Part of a small language model's weights.
Size: 12 layers, 12 heads of 32, MLP 1536 GELU, vocabulary 2048, 22.9M parameters.
Architecture: LayerNorm before each block, biases.
Each number is 128 + 24 x the weight over the matrix's rms, rounded and kept within 0 to 255. Layers, rows and columns count from 0. Numbers have three digits each.

# down: layer 5 MLP down (transposed), 1536x384, rms 0.16, rows 474-499, columns 0-47
# up: layer 5 MLP up, 1536x384, rms 0.223, rows 475-500, columns 0-47
down474:120136099120103119137132121095116136122081134140106117160136160142111131065156165119146131133128152144104074129117121128082123136128114133124125
up475:104132131159126133090103121117096125180127093174121095145127108163120121110170111142126094140127109123110124159131134109168155119150141182112166
down475:113107144141133109134152117157127114145135137127138120098138086154084164119148097116129095127121136050121132127110097111129127090144133150116119
up476:100070145158131141093109104097151098116115133142149120090097132138143133113132153126099152142141139173131134093134147134134114106149117113079108
down476:130094121115134114127144127136121140131113138148132146139137120125159162156156140087167155130097106129119136105150126143113114151115129156142114
up477:109126163118124128119129107138127133165123128135156181118120144114106083110112108136120138140105140075139101148105116153150110145108143132112141
down477:140156149106108158103129137132139148145171119123147107149120108110141056098124096143095137155135149165093139106108134124117100109123117106141093
up478:100156140145133127145171139116130107131112119132125128135118126146158095129139125104069097151132135132119117107103152081125108135145127145089134
down478:151090074113122126116110120178136112128117147108150134145114133109139121153074134115124155138146144103167146138109121153112122149108102115090111
up479:164132111133130128159116115112132132089140148114137113120107128115161160128147063118170075143144134120135151143115149152144131148156102111143165
down479:124171166155152085175144174107076109143093197121146150106126110156122149109127163118121103157106097115150122202108139138140108142140110062128176
up480:118132165144139137150129124169146136185125122133118095146088137148129131113135172103116183141134108171172123160102141136132108108134144068152122
down480:139133111159145148149134108159116117147169101083087074162132169153084127121110181090092123126123099082132110103127143151153171130124147140139135
up481:128121122098122152151131118109171161163155087129119143133149171084106099096149166158148174160092134159147152126068129149120137116146121149137158
down481:112119110132142138164118125134127168116139140101094104117100125110095087095165171179105103164166128114118140144100143169122122134130076145097137
up482:143176116099128106160119103091173119138150085139173137162140115104122115141145144133178092097121108154139137116160133137130121097118176134142140
down482:113153117133134115108113090093160134099135064150137081197171169113131121143164130100167094110125125171091116152111125140145147074117141172144089
up483:114198155141163081135093100062129103130123139159121107146167138112181093081115131096123096101116123145140122133125152068120144120158119118111147
down483:151093110158153112116128133114119128091118119122154095135156136115147069083100136120122144143159122127104140115103174082119109152120104146148144
up484:148139122168147148088093109152134122126113115141144098096124144134137135159194122091150103110127113134132124097185104090104094093142163117105177
down484:123135172136144107114165101146123118121108149176138133131113166143149141143120160126144084124100130134148073160090097125100089109109140178117142
up485:119133136133138115144136152127072111101172109176131130117170136127096128067138130132136145134132130139129133126104127100138132092072148124140123
down485:176173125139094109157135118157131096128115130102109147095142143109109137099132161123152098094123142089158147151139103127131137135111148162095139
up486:120149138136129095123113105080128112164134161102117079121120123127129157113138123136123141149109134119071097132164145114195109156190105143158097
down486:159108117111149128109126123157129157146135160139111063101178115142139154141136098100116137174134093149113117097136121155111102124154080144121109
up487:121125086136101134115099122095087084123132129143158106120092119151131162141101095107137130122142103141111171130131115082146123160106131135125125
down487:083152091120166130167122092156146116110152122138132089124125165186149113104090150121185148187139151099154118155120102146092119117151133108156155
up488:124177140175159108143137108153116156133099117117126128134119115159134121121157157122101128134100123137132129119125129118120132115105166144153136
down488:149145160161192102121173087142127141086117117120134086137065122131130145119132112096163129119119086166139121127102140172131136117138147157099137
up489:130124107109126128158130149099102079113129089159138140125114147169109142134110114116098089111112094159182114151117094111131081143084132133181160
down489:132162149119140134114129123116089103114143153133070113111145138132126090122158097155147129145106142120097170135130072110115120115126169129096098
up490:151158124140159140134127118133119130128124132156154094099131136156130129159155111132103101095150107139137158111086152106125183135164153130094114
down490:082115142129140103139120143101144142133096096142153139140140118145136133152097114124094126136075104122150131101151094081121161121143113115103151
up491:122136134123136143121155139115111158137111129055139125134123128124152115131099157155109145147122092091114131158103168133118138136131145115150101
down491:147151148114126148131152118119125139150099123097137120168104131118148123148148143136113154179179060111120103127122150136113052152092171101128136
up492:091131196090123114144129095130134136135139161101116156149112102145109101121128142103173142126090125123134135086123111135111141097132114125123130
down492:102097134109138146087126089137124124123140084110134099139133099171128119146126154160140161169172137115138135100130137151132146139138154105144102
up493:110168116113109133134141109116162138114104179120120150100106123129103099135174183126112116136126080114117132130099122183120125124106112127148103
down493:151126135130150118119128142132145133147100102135132118130104108120117158141161120170118143139147060138161157127134112157101122134167128156150133
up494:128126130134116128114105155175128077105105150116141129143107158133167153142112121148140149118118111140162126084126104132081179156146129134172155
down494:107143125112143140151147089089128136068099163099136140126089109176119088135189152127110139166109103150122137140083150145152102098094188117156126
up495:106157072131173129137121113129143123127159115187181148106155136173139154142156139098139165137172108169097140067143157130114104112119112159125129
down495:135111096150192129151103091158144074075141098172175176101135134154095142151177100125129157156090101134129145152138101110147083107096079165100122
up496:153128124122139050101085156146117124129136126124170149113156156096124115124159121140102153082138120138099155092122123148138124142121151116139109
down496:148108154115135091118121120133108143100161129136107151131128107082119136119166118166118170136123121147137154111157107155132119149123065118132110
up497:116130137101092123121104139150092083147161152132120115142141142127160087106097110128114069113123127162123114130156160135080100134111155138115145
down497:093146126144144127111087123096143117096121110125158113134155167136130131162122148148145161089123115152136131125119122116137153116133086160118141
up498:109151126159140116134104130113169131110122093155154107114114148139139167100127100169138148149121094114130142108143164112117129138159144081157151
down498:097095166118129143120101108156114165094098132089122138076113153128143172149080111120133156129173111132173134126129152088129115134117184149174134
up499:187116158142143129153128159135159155150144146166084147112125167097121171150144162139200109134124151133138154138163177121152109139101101145098146
down499:151142107101090170133115133129106118170107122125119098162170137135112112093177156077149139117154162132157128139089118115107127103159122124126132
up500:147140139165129165143152102127106150148128121104131109115143145123146134154130123128195121141094102127115125121136138126118150128122117094109143